Part of a small language model's weights.
Size: 8 layers, width 160, MLP 640 SwiGLU, vocabulary 16384, 8.2M parameters.
Architecture: RMSNorm before each block, rotary positions, untied embeddings.
Each number is 500 + 40 x the weight over the matrix's rms, rounded and kept within 0 to 999. Layers, rows and columns count from 0. Numbers have three digits each.

# layer 2 MLP down (transposed), 640x160, rms 0.0483, rows 471-582, columns 80-119
474461473530517511473516491477505502490446503506486442499529565532490468502533488456510524490562538503496481485472510484
508459563524513418502490485539483451526506562471509451508471539542474556545523502534440484403474454483470521462538453458
527550523515539452495432519523542494456458510484485506512524445560447502434552519438505462458494574488449513515490470511
486527484572485480469421507496595464491493561439494551512542529543540525563512486534495538496527420463522527482502506508
434546556448498461593531499587438506448566499643495564478545520515484460539507540505456452476442542451433479425532461478
491536480464468519575443532558508481455510427538505500498470517534512511549478584464532483548525503475536563515496520463
560504432555514465462464420469528466536577462478517503521515557496490432529526527574494472515475512486549505455481495495
556448517506499480512474431541470517438596460493478442531567454550472534572540523488425521530516539501518530442536504439
526465498500480465546534419539443451556549494534506489444490520506476473478560450446548506476496555588547473558515560578
515438484517543554501457585460427538477530492540479519460466523452572552492492504514474555498492446411509548496456452509
510532484471540491525527454516498489477482484446532456537483470479456500494528506505522574515473528500524520471478476538
463492508509537524504434460521494490404510564517516439511583476486470576480431458480583490503450489555525525526444510494
515526540415493539488533533501497544506506519565537457527592562552587432465520492452508488466550649450549519463450468557
447470513548470471562550497477551462507509524536470505519513544541512498492463487495516550468550539489481505472466496526
509508429515469565503474470568469511526486553458570507478553483465499460421539474498466501452502535490461535470490478486
465458396531557545436475461469476537481502584479498468517436523517547530456500456444497526484434474501547567472414522503
495487508555525428598467494425483558417486450497437504456517560474426492442534534539386533520446480541532571453542367432
572412477431514536493445474455482543530483513538497529572524518427476544504507370503490426513460511539467517590523541402
578457443504559498508543472487543540533466454545565558507504472471516530489495513509489476528507496501480534527541531515
475393419519552420485519461455477538503494476521518519471495432458508539497577468488543497533440520476531449550500488539
495464451469511519605487473516448598589564444421496459510554486558583421494565499490509523503466523425518542478442508487
526488515465544444511433565462523447471568446452524462528512578452529459457482503494441512543423484508437526495483563479
446446498475518562571484508471532450505544578499440523556536438515505509459482428534479526525500504480476451428555478562
474540508574477478441470465543543465514524480501511507504504413476457559522468470495527548553479500526521496557472490489
424565516437495557430502488478525473397451560505531412429606526493526498494502486514528523490496444429480487474432558463
519490474499562562463450495447549534504455436468522471441476596571492431540533531501561550495551494468492522446506532471
498440521545480526569491461475484494391522527525502450493506642479536512514507459549503523511535447519564464515479492396
488464512489505517459477539460507575611453473481562589481557525529479497554510503444523517511501501497464528490558562457
488489481510551512536517456518509542549486488467485445446487428563511457459451503483492495547539513515442477532492457527
447511479494535574553463547523526492460496515445546440522497553476495517540501471423521548508442545547539408441535536465
452517473572515485577473497494470473453566476613543488481477480477520560457533559457495477467517514498498559455463507543
502479437515516486475441471551506481513494477444543520512507531459459492463533551470499538474533493484515524472522471488
599486461468439539556487541545485499544530542462574515454503509549496449495539406513502489529452489479422480522488383463
522512510377459459496508478427483525562556536441466549487530493437497502511460551526377530468477523508502526532501535447
499507448463501613556562440433547465437431527559551623463441432440475539456528505586495573507538569491459487523467568482
520457546552477455533459422540482489406442512487532471450486527470528460503450474467550529470517472570512485394528534571
435422510584492452488572424527439541477524519480542506543504454539465535464467534513559507561523402542475437471471538562
528458500472509446508615449498573511432426504487436469433521493509546520512546449547508479515508517575535419485537461449
454492530414483527596458501436465468455518502500464453507480514400513524494462588543466563460506508479512486495504558460
448471451521409477499534505452556533476495548577457486383442485496539508586495466482562501500542485499469509449452482525
468490516517420496492486495538564510446545473521452506522499548475534529485437511496523487463476489534487484428520504557
461528509499437529476463535456495427422487498475438462448411489536445426440553488516616457511499497592419447509524554570
431550467435493518565422431513460478493520533463513480483521534499499529453561438513481558474499487518465500472450504470
456438517436443537473556471529482499515493532530485581541490475524515491487524493504525518470514458453489436525481484477
446469473503551496464563529515489482562477498495524527472464451465476505500511482493478529493488501534500533463454455509
480516435476514483574530554524490467543580500531448487488511498529551424521459554554463527547519598463483480451501446506
451512501507484498456497608471566522497583500454493525523522430550473445490472500512406511513520492553559442497490479576
479509522400484484492474446524471533448493465535405459433445492499512526539496507478562533465529497520532576539550403520
498466495490410467436510504550523509500459498419473476500533499571539413463445508493528535552486534497579440468479531454
561484519464454527507537479495504498625492588508488521403477436523468536537512464494456482512472461519476485507484456519
537564469519451492508470576504461526549438483514452553475528462523464492524531520483516375495490460524483566424543495499
500495538497513543463486503503539502519519566533524473504500456499513448525528477533502510496477506474481538520459509459
498467444479472548465464488467489484554523520510580512515579487491508491441524566489508483470469517497509425432531546482
540504444534522500448483511502535554430473554507500501543559475479455540524507521516535503579497467519569512476448479439
503532567538519541553458467452511419456492558543519502516458483501522496490477522534444452458474522511504520467497517528
502505472517522528464512506527525494519496501499488488517487525513478463499522500492499510503482499496512521489503502490
500532525456484611436519575535500582523542544456537514467461506455500440503460479515557475467511602488493524515482501409
540505485503488508550557541468432499482526459453496541543479482478479421460548456431475445457424464457543535573568522509
441527547514534524466575463561456528450487520510409532449556534389432604524452501591506508579436420544496508544522535462
475465526511488476442498538515508506563490507517495504513491521542507508511497463504500465544534564469473454535523487503
580537556441481557462520511556494461499508515483520487467489498525498506477477492517491529491505453495532523493511504489
550495508489611448570435408497555594525532598493425453492497450550600466434469448524483504524514478574554605452509546556
543545507533466524485512495520518464544559507498443527508598550495475536465497500567451473479524471473519504570420527512
475551547505390443522419425480557529527497564488513487557523527490502426525556502436498608538514559407497486422496515472
488510547491503483494532566464513475528474468454470568540507457527450538494550510475460530529444507547482499443519531522
503492460445467510525551540529515545479450403449551501453470536472502519504565498475503456489561512477491508568475558456
488508536535546486511595498545466468471534529501437426485467478453496477477534549523500560485422451474497566530522461533
415507522416553469467522461469474463499554535467511515453482505534448576517594456455463547455491523477500421424465577478
517481486503462481454537511474550535546479533523525464475536470457526440487454511438514491429491490433513469477498494564
491485456501510463483438568520516572525504502550436503527489504437525453560443542518499517453477492552512544496444476493
480434502519463504585503467484475457425494449540462467495498522477516504560535522562533504530462498563576528477462526501
471522530478559545543535385502521473508481604584484462528465504512440547498516478463579498524447527523482484419491504506
497492480476496553531483474532508518533474537516540457475507475533483498539398536523450552510520446582427507468524523468
415505437527504514477516476489526547554490467469546500491457532443515500452506533472535467458519477473526597510446544451
543469455486503523550453473536458486505550529533464466476518472440537542475488464549497478546456461480525544517551462430
501449558506520568503527583524467529479471494511455544485487491541532514432467465507532422489544466501445546542477549524
496503503543491571529479605602517453481431538497554536517443487506498467477563514521435518523453543471448495492469483521
400449591550508493507504502519500471566492508456484561445482537550499523531531542474501559531488460458479541476483534510
533513462471523497543468495533457585483504427539478451456544434506491566493520536477462471502519486552543522512513501535
561492499536521452473516537495582474461442487563499452441456493436609501529441472525478481446519508455515578538472543505
499471496558455523544517468470551561536492442491522504484464481493490428511563498547502489494474521518399491473555510482
419540515538537542521578423492485514476597538487476517524527491545509506463454444486610569524490517577461498566512464528
415443561461490426483504486527515520460532455507586566452498416554469556527482573503485552485438486484496443501487521458
526517556462497490487482571474529448517460548448503585499525472537554520456506514507431508501484497519443450450562516526
535553468531567548475582469431510526456502494497465550502508485419548481448472461389521529490511472544447429527504491503
553488533448530456499405501504495470527483505492534451497493509395482532481536463537557524480475514505508560459474429469
468490452558500495499481450491534505470512462462557584476488490431490470450467571537531492550535558565437532520507510487
534497464497432455497591502524523567510451487519464525498525581549498511543460486541462502489440571518474458432502476532
600543529456481492458527510496578509513526535535516446541530426541491534517573505672541378501461517538604479434486521446
595507566478416498531475514461508513493487481599467474597505493546502528523521558531590498528466578488631540516528589503
513521460477533494511480496479485542541504516488483434463554489520432526532482585509469559463520440546473523504540513554
436492519516489596474555494502484498492526523523513503461491469458548482488501525434538506482479511522478453473504479519
461549502471567424423476521504581493568415490506561451481516544425480570478519549483475451514521480483485446517514528516
508580389541510466606430524505492482569477448478461516420487528577478520525496458522521403495468542519516487502573499527
541498498515467418511493432454497535526517495543564536513530506426467519534478510526513550458438495562558545493521412541
517437503517515497523462469506480521500513422495469508537477510410532494480512442487514510481497495486478488497547474548
538556470554481506453562502464517424502477537589526549524526455497482504451433480457529412536482532543508536497474508460
518573537439505486490433520461491536482509447470454573528477592485495447484527459467490502487526488481493479499471535487
482453435505556454487555496506482478514525465540494439567498589514478542487544419515535479463531478527489437531492533520
484475493496454534564503522504512487575492540532509549517569440503525533489490480497473495508463506476450472492493436420
501507517484488473542510453515485498510513471492469523465499504493536426476518484482509584539511535503529499518516474446
585526502446445485502556488513465505536420483495553472519542369512496516514602526490493438515527465480515521541498529452
490514505489506455502476446473460558519437504473447519523582512485470509428517533532466542473457534506575455493553518503
463405436456488512489501527463530483550521463512492478496513528548500503430489461514515554521576452484483479531512521501
517459489549492544431531460537444482526533543513502570546569474506561421434585470435494496496488506436523520535475484480
500473460523521447526533520525474479579468512576455482483512486529522514558449500475571506511482530431443511547504518459
437501557490491569458474443478423472522510497520576579503497557436432557464447496559433484472492492500474506514421525474
458464506511473462570489522534536472488503484520547512492502487481516471478500460480510505505419555505496476498505544506
566486466513489475523531453491495495518487502499542590562519389473454452499473503494486533551456477486430442447502605439
531496517520519531537487491537458483447474510457434472474431480515498522499521455474542507500503485502475518419489485519
558510490511511499472504434486512488532437501516469500500513467482419438479440551530439521576482514518473453523514490481
460466508530516466516548411419525571542508455528464459489446474430540476543516436497631511520546506545502563449529449379
# layer 2 MLP gate, 640x160, rms 0.215, rows 472-582, columns 80-119
560512596477499453485466459490453446539503540498506475424504528509503505527550500473482493439491451478504428530501562402
459477480447537476479555491521477524517463440456508533449496519484472516496603485460481466463519584533477467526470501526
490525599505474528557510422516522500580520533598530531480513545533409522535459502522566575479492449488501560531496554392
483486480438482506531467559522552472490535486441537511511567458479537529526487506473544450506540497560468483545428443468
552539543444467498492453505469471521531539480488474480494467456476474495504521467487533460379449526402504546525509517527
508455616473516544501576481486471416474452578490467446502495536450529471526405482484528468477504530490537529552554529507
524458531487503486459485475476561485410437516482505581433486492526551516510477494486486532539538525483533444548591489542
516489427523500490493535462559463506532461510523493535555456503554509506538474604525496486471512525454527450486427473551
521459526479587515575570554522498516483505449509467418515498523442517486464535543559572542540478512518562487463419478533
489520503499504463507490470448471468527481484522501511539492506511484550507565501480540504491505529522467497468515489458
548474531519475496514407476569526412475561468329515522545495463479483592522429430534567572413494514475515565515453550458
542471522560589487461547439521465479479595497511537527425584525487461480611443572501501466466508490468496545497477397475
563517433482470477554521573474510482478481525498470470536520528523520517434461489502536558439532514501517447408491462489
485441513515474489445521480502452503511471452491488543494493474523489534539490498527575488518468471488475467454510474519
411486512507561465468475500445437466523483534495537466542453547543535516503501487532547491468493535494545535494516557535
510402466546534485484501492492440409532430540561391501512540503567493542450561414505619474491436484496497544457554455509
527478575596522455513560586499551521486535471537509455531517481433539463531532521561562543453537542563503494575440513479
563502464505537524471411487531503448537521501492476448542486443501499473518504446507478517481507493446542493450532470549
419508496467483515411494443484450610523589500517540450447411578444434378495412421452436477464503510459496537525470485502
394454462471622438528475483496490512505615394497463547535465487529417527506543453490473437455434487498525552522476537566
577501463488475410485536509539576560507519557446506490424429559507472528456397469542575474504456521466577506494557513471
488546561488543446401532483500511599464538433586526472485481517477496574572533527432495407422487468518552521583547604483
483504531520519494487462508523509460508547483465524486534509454482491518557506478491456522521472494553514485563447454519
461562529484491545474417517545462515453474436443484462508565486541510482506472377552479584529534536447539460519511464406
479424510469465569556535437496488555635488431492503499530497511433513547421488519589462484456511558626443499513472434470
470458498521608506617431478489486419469474450367530524491487535445553516413453482512500482527549472548503503451505455491
485415518493490466523424468490405467465541525476496443473534481529522428475470474474470538480578544481462502504471486511
503517490488543504586475459470545492530466490430526466435519461499475446511509517472442528522457504495508468538542496508
455523532432492519483511468508520563511522525535515465516506554501517439448455485477538488492512489476467562407510499473
450496466533487503494476472529444501523521509480504491529439499557495537468515521430567515451640482521477465498449404478
483519479520517436481500526500532456514456514482486521592456536501561503495496550469493505536460487544485505501520490475
531476531458506479506607558571484531428566554523448485498515511482537592534447488519492542529544431530414522466494509421
525513497495490545521558565485558631490470540579471515454485585475415471418459509499559459443487520549484485430546530490
526491577573475493540506464414541524505464546566541533480463398475491553389425510499541542422610498569437486556489601504
462456485426500426444403458487477458511439509479409495495575489601496548501522519549555570524521534455506564501486457512
518496532493489530456482503520470530498502516495445466473494544550492496546504521515448527454503526484546505498512489419
475425535494489524539612505500500481439462412543446469430522547449508577446482473529508478478563433528511430512423467523
506558507540534480482413510528453508525484572533483508514496506522494516549481528529539544511474488437603518493536508426
488466507446496517508407560478440552563534425419513528535518565456483448428401515455516500452514481415574520502476527402
428453491496482598536466475532486507600457491461426495489456591496437533540542580569490526471439507475514509550478459538
559446583502481486542488533537506343435446548524545499518547490453476538484489497479584530409649506518396513485437564553
465572501522545470521501489395508462467541486550541526479478504466485493525516577560542394513472470549561449543635464574
514503527584503478522462503422518478480546483475539421484515520401474448497469506533450526540515523503486492497491502486
481495456531526470511531461562560498531462478476525463462501455414478500486540507470548516488463560527474546481443439520
534515451467610491508585536481442554514613541464444477451523569562508507577515485526509511413495566556483522475557477569
525505483468462505478495553464455513539509483558428498510471493461521431503476484468590531452488558482526537455534491541
529475477551495506491506520491527504581498527517516500579469525525474444496493499568512512563507479480549459503559525432
501511536532459499475492491456464469568477474464516512451461441549432497531523489483478543473477526509571482513471464412
537526552475468558523468523504457479551552519420461502445459452514457555527496564538482488498474546442492502506457463528
522394484426550477486509549542486455596586478428445431486508551467547424509476496509507550455556469472480455493457507541
480415504495505524502557495539551549462452516551518502523494451484510511489537480493474528484519494434520512564490507515
505465470501494517516503530479505478492521494426531495475508493455502461486505515454528467460472481470507493467507562531
550491562498534549488500531518503467511502538525536515464538495498541543513474521476513492469531534504571497521508494499
503540511509517531501550507580454427496509479468456518530480508492463491458485469432420570518512507465506469474499491488
491497487475491525476474506482497520475481489501495478496494511491502499497526515488491515519477493479508495492489501503
533539448554459568486575550567418602550516537492522521463456531443482516461490547552485528511505534482464511502559500400
484517472513523493572428487495517518489537457492510520511455424496447504412485465453528498441547531484535570601507535454
470469517497503449543510519561498525541540433491531458532485513460481484503425554518579549547495427521560493466529508496
485494492474499504525443452497505468507474528517507487479531505493513482541507494535478544487550525496548488527482488493
417463453517481435498492499472523535472459494538536546522502478469479527493483462518511433530543561478492501473465480530
486424536516497469472493511589445487477525563451479482468475495486522535464514482473494611482605522543509561514536424451
567460496434527521486475431490571572495476500474435511423488465488487559455474558560500490503465542495469580501494511509
544520513457472414517513460496544558495487487489479485486511510552526528476565454489478536498571538494584538490491505461
464512566553537519489484474459496501575553527552548529562545560462571520502467460539446501528543546513489409426482491472
448455484528506515505529534482521592400498440506459495501454497546458506472550529460491492484551512538507570528417479465
426458464548535465563612521455435443431440471527533511529533491553504479447469492501513516501502565541452499425479521527
434553514505484507480555471510489514450502538439457484523390539549472551600508492477442517528473533487569515444516554501
489493457556506616562446483577458454446542467458510511516475521576532517486525472608463558535390520487515527503449516480
419450480526533484479477405497527524624514553451518476544469489464581538524491449553505422486532573509492508546480461524
512576577501586513403588502541536511504497566517478501533517489430512444457505564482521502486564493487483494541472477467
391544622476486524469507470514543535510380529559468489498468502484458566492553516502558517554438482454475568510492512519
479526512561477454579571461459574543491484472519536526447446551517460530438532428476456478468491474479505425476455589528
480437478482527509518570504541495635497527506499548483509469592571518520477522576515453486495436547499494555544422453415
439512459535531525477544492579545491496467466524524442454520441570446556511443538449494561472440445507412519500495501522
503532468436484468489516402447506528528467474515514546473506495526449501461544503495449458472460530465496430498537492503
487520542472467531502510499489507483485492507470520545468504543497529454457399497446452496490533428531531534484452517393
513528532470466515494450475540499512497501576521527398563485490453460507495560482580561465489515487518548482539530448450
519446569433483468481462472466504502524582515519563527500457509496481562484475533574541491526460481424496550554516482459
478336452511527466478482445550398549533511511478464506537455467524441477489516547615555534498550458562477549509456510513
383464496449533488473525488473499495476579520510542517486511536500468510469460490463495485495560562511494510534490520520
576486548479504583480427472510516486504522524490507449527505570511564509542526566556467480456507457466553516469484544480
459512527478538451526441495528443479487519573420496499486511480466467552550550520597535490512538474480572521545463576536
486464507445576564535455513495436465508500547524495540510449501444503529471497492467495539561496504495442594419498497615
564477524584511476547480531487528457514496520526468457479507479574472521524458592562548572461499461492476609540501506475
511532507421543425519414531530548444471462506480478433460552507463476563451455519538536493419530548548544627527461532492
474571484527484487484544516474543520538467511477525557442502565450483557478500542548471505422463511552493544545517478503
541478476479467470468560492486504506562514516526514440491484497455512535563464519397486489473510448498509503479514475464
430525482526463528489576481436520430469522506467491452558442577455544445427489561461475544565548530508515471554511515519
429443482502506427468530493529446461506524503487507556491494438464456459428506481549566446520528484513433572500483461524
474485455533494538472503447558494514515548414475516541530359521478559461522496491461483428493501504519573449480454479521
486513542475580498500518480515486469478459561497541512469463467498509531505517490456513513498496521484484503518589471538
471521505474528440477495468509504518602470488548499493489426557439513509537490514492482492570475519455498488488556471499
506558365511558545634411551517488505563481463433457506394452532619451551500558438509412296490434531586467470450617502624
496437553497518445454570602492565477479537484494519548479506521417586513510454461499496546468527527585538527556508550524
518492523468450549504445472527497577562570479528507516494490543443498502459501520515520522488488518400420474514572445489
546478596522563555523409484479407523505485539465527517442556533463652486586430427497457425582537476508516507459559507495
517525479460527549467500524488483479454483577475517478452506486494520475470535436527471488513503495513484489547490543458
521437534485512529479535476507447449516551482546417460512474526533527515469471444500486457507560512510538481518499559503
519495508473444486414502458493499525566538559460502484474447470469485536541497540506524484532500473522507532565474553556
531532439477488564516492473500518528490450518525522523475483491464445526514538457510463549553459466467538514460501481494
505475464479466529566494538537527489520489416472468443480476464429547511529484465444601492430501502467532468474423549536
572482472524529516480500562491500443465482474540519483452490489492534534542434485469515474502539479515460538459462473473
534466571477530515549505510472519491434467479476573504532463549454521487453516520473505442505467545495591565439454484441
494521483402482490426573522488440552467517490444452539523478503471550438461576447480518509513525532504468388576543475533
463484446534495516447495539547499483513496469503518539502472523548543502495495446463507497449491392522483507436472500479
493575409548490464546568576524592498530543515535468464496469430497560485480490504526616591542463547510554480525513473403
528516471486464498451452503498519510506489486548510505487507552506473506473516476491502538517502525517524505519489501474
476565520478569453455543518499532484429523531534519389506515552428507497405491499540511456495509624452512578528451381530
487516517458434475446589513545522517559468451535525523508495495501503446470464486487506495540509475536481489539536544496
489461515513486533541510485511507449503448431522447529471461509492533520508502451420517458476521520498474506451517477485
467455491511439478572495567503540553569486508580433535534433571575510480521451429547505463541523561502516518457503478440
# layer 2 MLP up, 640x160, rms 0.208, rows 472-582, columns 80-119
528514463488444466511525500518396493510499482463489452479504548477519508499493533453572533476492482499481461572479530448
480512442474534501498521504451493459512515462533467530468515537534482522506487506479446503523453437432414526463528474505
539508472460471435487532438498508569527506493553567472519451450491532544507438564481555580473460460534395427496570545424
416439546575602496503479438493401428543437589536407545573431457525560401441438362482480483495475415417492468439528483572
419494503549525446458550482508554525461502562505445498495523516493567510493537444564404509494544532474468452469498422565
515366454476439457462493485439557489493517436532540527475445462579512560451496473500457495533575459438494424500532484447
483515476556577449516442509522586450489507505503522482571534389570531532485502524524547451451460458482509618496522506403
494599583530468534506457479452485466499571555510467491534482524575542556503496502525541447476506449481494530419506513458
479488468478453463535463429488524460523512445451501542523479486456485445475470462485480447436510437512539532500557555474
506498476488502494494473481505511480471502501438500561498543473446466504494453506538478508499473511505504499552471484550
456497458518511493535556464460516524589431467574468495493423560553490436495447483482450427514476494438500468434526505522
477503475539513582506558464552476448508431515556468488506493481474494461516467523453558525510551438516553442436498448542
470491511484534488497490440474520496513450471489518515464534493480515526487527499470520508543524499500483489494484468502
454443494508488462461431490449471528517483490483479514550480533541476493530516547500553498545453540480517523464510438534
523494482427453543513423562547530452560472548487498481443505419532545546512483472479550532514555536559501590492511543533
573515495564444580430484503523521504505482552582482562510570469513562550423597440481542526475465500525433483467450448524
449524479536518487460482631510517548486454500484489507549492526509572515529550514533500492452488554520416526592493583479
525501459466517490442485489493522476507517472503552427501499451516472500507527461553440493496505494457535512524517511469
451463490495465517418470510479423508516556516473480474478478515511443462518573426466530511503459527455508512467541489497
631485478519417531469455481435409463472455513522492482502558456545514516442414486465437385516533553531402488528423446487
468514479517470428518564494564455598568501491531477549500537591411477461521442478537576517490494519471422425521573478478
515522548462463526472443540480490525466493512514544495526489509466498512543537511477499461429455476512536498504538565521
527492467394491530539514593415397560504433529568510502486454587523567476442510528503474473471579513448484426424601525507
501464523484521527496595459535464488502524521515474554601455505514527496441507559528522528586450505562483581546508478578
530423581554448440515476543453508537520533495500578548443503511423501440568450505486541516465533467514486488511521578521
496462596484513549485390442494485454506477480481478490517482548543564546520516440570477553451593534443562454461568555558
476499482437453468528521509503490521489454511454522463504548472471464517500512468538491478518542565489516466497517539548
473550487531473523482466508501504542513582489509485497517475465540529562495470601534551531552519515538461513509495516482
497465516541518520503502470561451533493458539479453444503511509545501525473542478497486490570497536478485556479559465506
518533553523473442504474531502522479524503480565544545493576455536503478484481459491518483459511470552485464475459552560
498520471494497444506532517475473505519499455502496524504523514523500497461495550462519529504510496508492536503478509513
538514491514507533521484479568519522520526429504490521459495541570475511470444384576486491560493440454470478479472474441
580510544515526472528522482460466488457461478519482445540478464524508465566469590484520471507532464438534465487524449584
486498548521480466549475502473545588501505510401439525449487497529483639402478363480544498415530597419423584615532492601
515540492523426504492523503439475585519523565576522465542514503463420535516512489441440467493497492544489537472510536464
508478507539501402529491507519501481527492555479529548511491436462489494448458521458530484512457507503432566542459463566
506559521501549509423478520597494560494495538479547482613514480507562442549551563536476551567483518433469503473513543494
570489512477507562500456490495493467446534521548507559478562479421492490498481537510493473439490523551522479442474500517
503509501590484453512549459491549427496506525560503508459459447539524517519517496515462504510503468583465487475510467535
455522509490518550529439542427496458456437480489464520486538551527472523537572442519453517508507604407508489557542478567
582520503442451495548464510531570511410487442569522458542495409511430503562499518515452506396545556394451496511488537519
513527456465482498499419467461469499516526496543546514504474485493458526492547530473554507500500461509515483492489517498
535544448425472501536520511559495534476519484490458561532470474579493566490494468486563501483475481460533540483507477512
517490515463492519479546490515475481498515515466451496518511479530525475526510503491504494509484468501526486495510483473
539472518477477392453528504494467517443575461480491522508570510493474471590516487496547485498476508518485480577504475551
447453550527468443505421537492519466559501433495508469461547504455507458469445499517483505477545500520523527573528465476
529517535477527561520573536452570555437442478478555513511566497458533439514501465542466475458472523420505392579441563452
548487510519512562542539471561550497542507530485556482541505495513553532520572536547506515565469582527542476488577468480
513553519507500542512500499478520495532540558503506504494499467536477521522518571523466515516503545498534504508487477548
471529477448541469540460564516590516561511493441531491496493527492538491486518435484515490545526544481470552499510520479
503527484487496517502506485530521493563500482482493483482512499564472494466533540542515508497537497534560445473472453484
538478535536463433511510436510518517514474512503481508536483498490506501492555482493467527523475509492508524533473438507
571465522527522559544494508501485463567525461475563484467468543451531530541445545462417480549603520502533471509478524469
447478426459526487540519464504467551510510440535473514513497570476510467519520454416476482488571452487464579458489517463
510490507475506525479483503499509524478482508494487473501493500490497485504513515496489498528488499485522506500488504493
494403520475484514588424593497525533534457467516477547483567467481528508488562398467473466447502435457540532286490512440
563608460523471561508464507503494525506558484488569525524457502458488523485462482507454513492521527523583511451438460502
615566445504565470493611511542514569443513495435423622499530478510564505585575430485514501442511609485469509454496525542
471540518516483466490571490508438462487478508490484468500495532549506517470485473442479514519485488489492549487455506492
439480433532499459477484486493524536485499477524477515487516470466540500544515496477531450499508557488483461475474457504
544504511394512528482608446544665466590524549451488497536593459529501557542454493442523495370417530526504537541391543469
488537533477495501472492481533489513553627515478467522477560502469449454483501473517524519490540481542565509440481471468
590516491469430542422368415412549433493519479470520526557532476459492395498480491474509544545537526420521425473560490483
484538517525476576547532524478451474496486454471529461516489536447539460469495484455530505493539518577441471568479534471
504509489498499469442503531549503473562471519499485528462470462493581433536471525528522485467516431511526481479552532539
506477540479464497452464495535500532510483508488480481474507524487535510539453509552499534511475477428512558539422513477
545588411621490467572459509588504505512404389517407443519491490469480452426441525496538491538479485454600531490513453498
485568507508503478518446455498515527535495528515539511518506459487541506540530538487445472486468503492509499495508503493
558485487489462485525495526495540449494496491535495455459509578504439517536519506459532560521485444486502541426490454555
485471457425457452538400540539474452539539504471506540503532486552485549496493483524528518507484497490448516421499508502
481514507507458487447470506437467500500429517556519484523487474470528517563576530373535499538484511487465503457515550491
524522498434576501440415500594451500474470525505521500523491492483501469517507461538474531475533453563562531601488405471
504473501531512436542518548476536457506535478476498536471457427489477494454475496517567488555494467497481503475521541536
503552513459564508411540500565489524503474556446594471498466480494468565505532509442604532418470500573475587510407511467
495489551521439526535442525552480530505512461487506545459531497472501506511434457491535440467587470468485556498449545545
461465520478526533550503447510526423494489509455467440515477595469556493509454475504463482507508472501524481487492413508
447427465499491484490545517480541453482506434503425556474521509522529454432495502484428479519507500482475541519507513459
447512421499527507534508476465559460460441460478481510531529492515522448497543470455501464521530465573489462492494494511
511570522463518464434532472487518591489519593346479490536563529448498517466491515469485536490486464518520512540463586489
557505485566491539505414505526561485551407497497419485502453553520477453544519523461449465569461436489544466444501433507
538453576489524450432581573455486542507404497523540488525445528394486479489482551498451498451516426460489425475468461490
523486389550464531494544514484489459492467537519527488486427502505463436508481433475507479485471480496479552488533477530
467539480459439447485564584481575552530499470500475528459515522436466505470451546471518486478542447571481495578512486440
484583508460538497453558412530385497486571608465540545498534500523486531493507485482515513502520505464561472552511444514
484519447537523529452462488556512499475457457502536458526423559592524511461428527453548435455533545574598503563495534482
412439526542527483555485500537467406442587514551441527515509467511518491550477428516528470537532525454521490449465465536
489509506505481524489467530538503529531503471489520551503513488542448507468499516480524469537519413549512527486501554524
572548554419544505458540498540518501480467553498540513436571346549441580514545496560477464453379508562538544476475566578
526576485431509507487458584434598554354436578474459479499445534410532489580449378541495492488513504467517511506471474438
533528451545458540501504514555505523501522480508481532451538500464510514467469489518491470487482524524474499478519490471
516462500456484499521485477407496449554465446537472453504472472524485484537535498429525489488469446521494464461516528548
458491483513548475441465508497563490488501482512477426484459542491519514442565541550426481532535531469499458472540450488
498486534497498522503518499535529508518523505501494501453497522506503527487479523489499466474531494518510494497460495501
488515479435566515521483517540440509437496431520557463575532538568486503469463430533476513509530498429433556480508392468
581566564464473481411472483443551525504593613554623480417486634566489559514500540496451483424463632508527501532454488417
503479570495516551533448530516442492430529519491542479467484430537522522506510565559480521521539491511527504404551520424
523457474516551487520447524476545440480513471534468565505501564447512480473483457479487564478492547480469512560515481500
465566509541514499487438469512482528467453568469512593542530519443513517517547547513587491504487510488476542448537422527
510518506466471516496504470460529516490538489476460493460475464487470544502472436513552433515468468505522450526417491562
516488552509538508513443524475455446503540483478478481547525537547532516466493533496501482468494563548468512580507485523
436570469514499573530423631509501477472512469499464517440451577498487490489458482477464494462451564513455458468535519572
471562499472544491506595476527536506481483491497469515533505525505479509536514486525496449498488485471519486531502478470
472515491489477486529504518516498502503539538493529511519495532543510509466480513503530529445525456500479486465518483472
487537564468474529454530595421471530479427504463536429434497470478442518527473449507457484535546494482479499520510501525
483475510430492501482552541577469513486538465388571429491533589469487492473547486542449530505477473518475559511496477578
554515436492480495554456508528503553509481496490531473507518457496541537477495486489577530484440574499441528457512461498
512483496530496505552513487505505515493509505478537490506480478488517474515483528506515476534518505503509483465516571498
583559448485505455599507514494525529536482485510505486521511511511480477542532536557482502517417459459427485418518584469
459499468467452447421532511512480540495538542515488493543519506547533486464472558429520508478528512516478545558501517471
580490494500466583523546498537507466559513491477521500488441498526521533467512547455525501464522549528481539416512529451
465453568512515494504527559501491431409579556485535547439543570480403468413499557503428505471461537487454495582487506582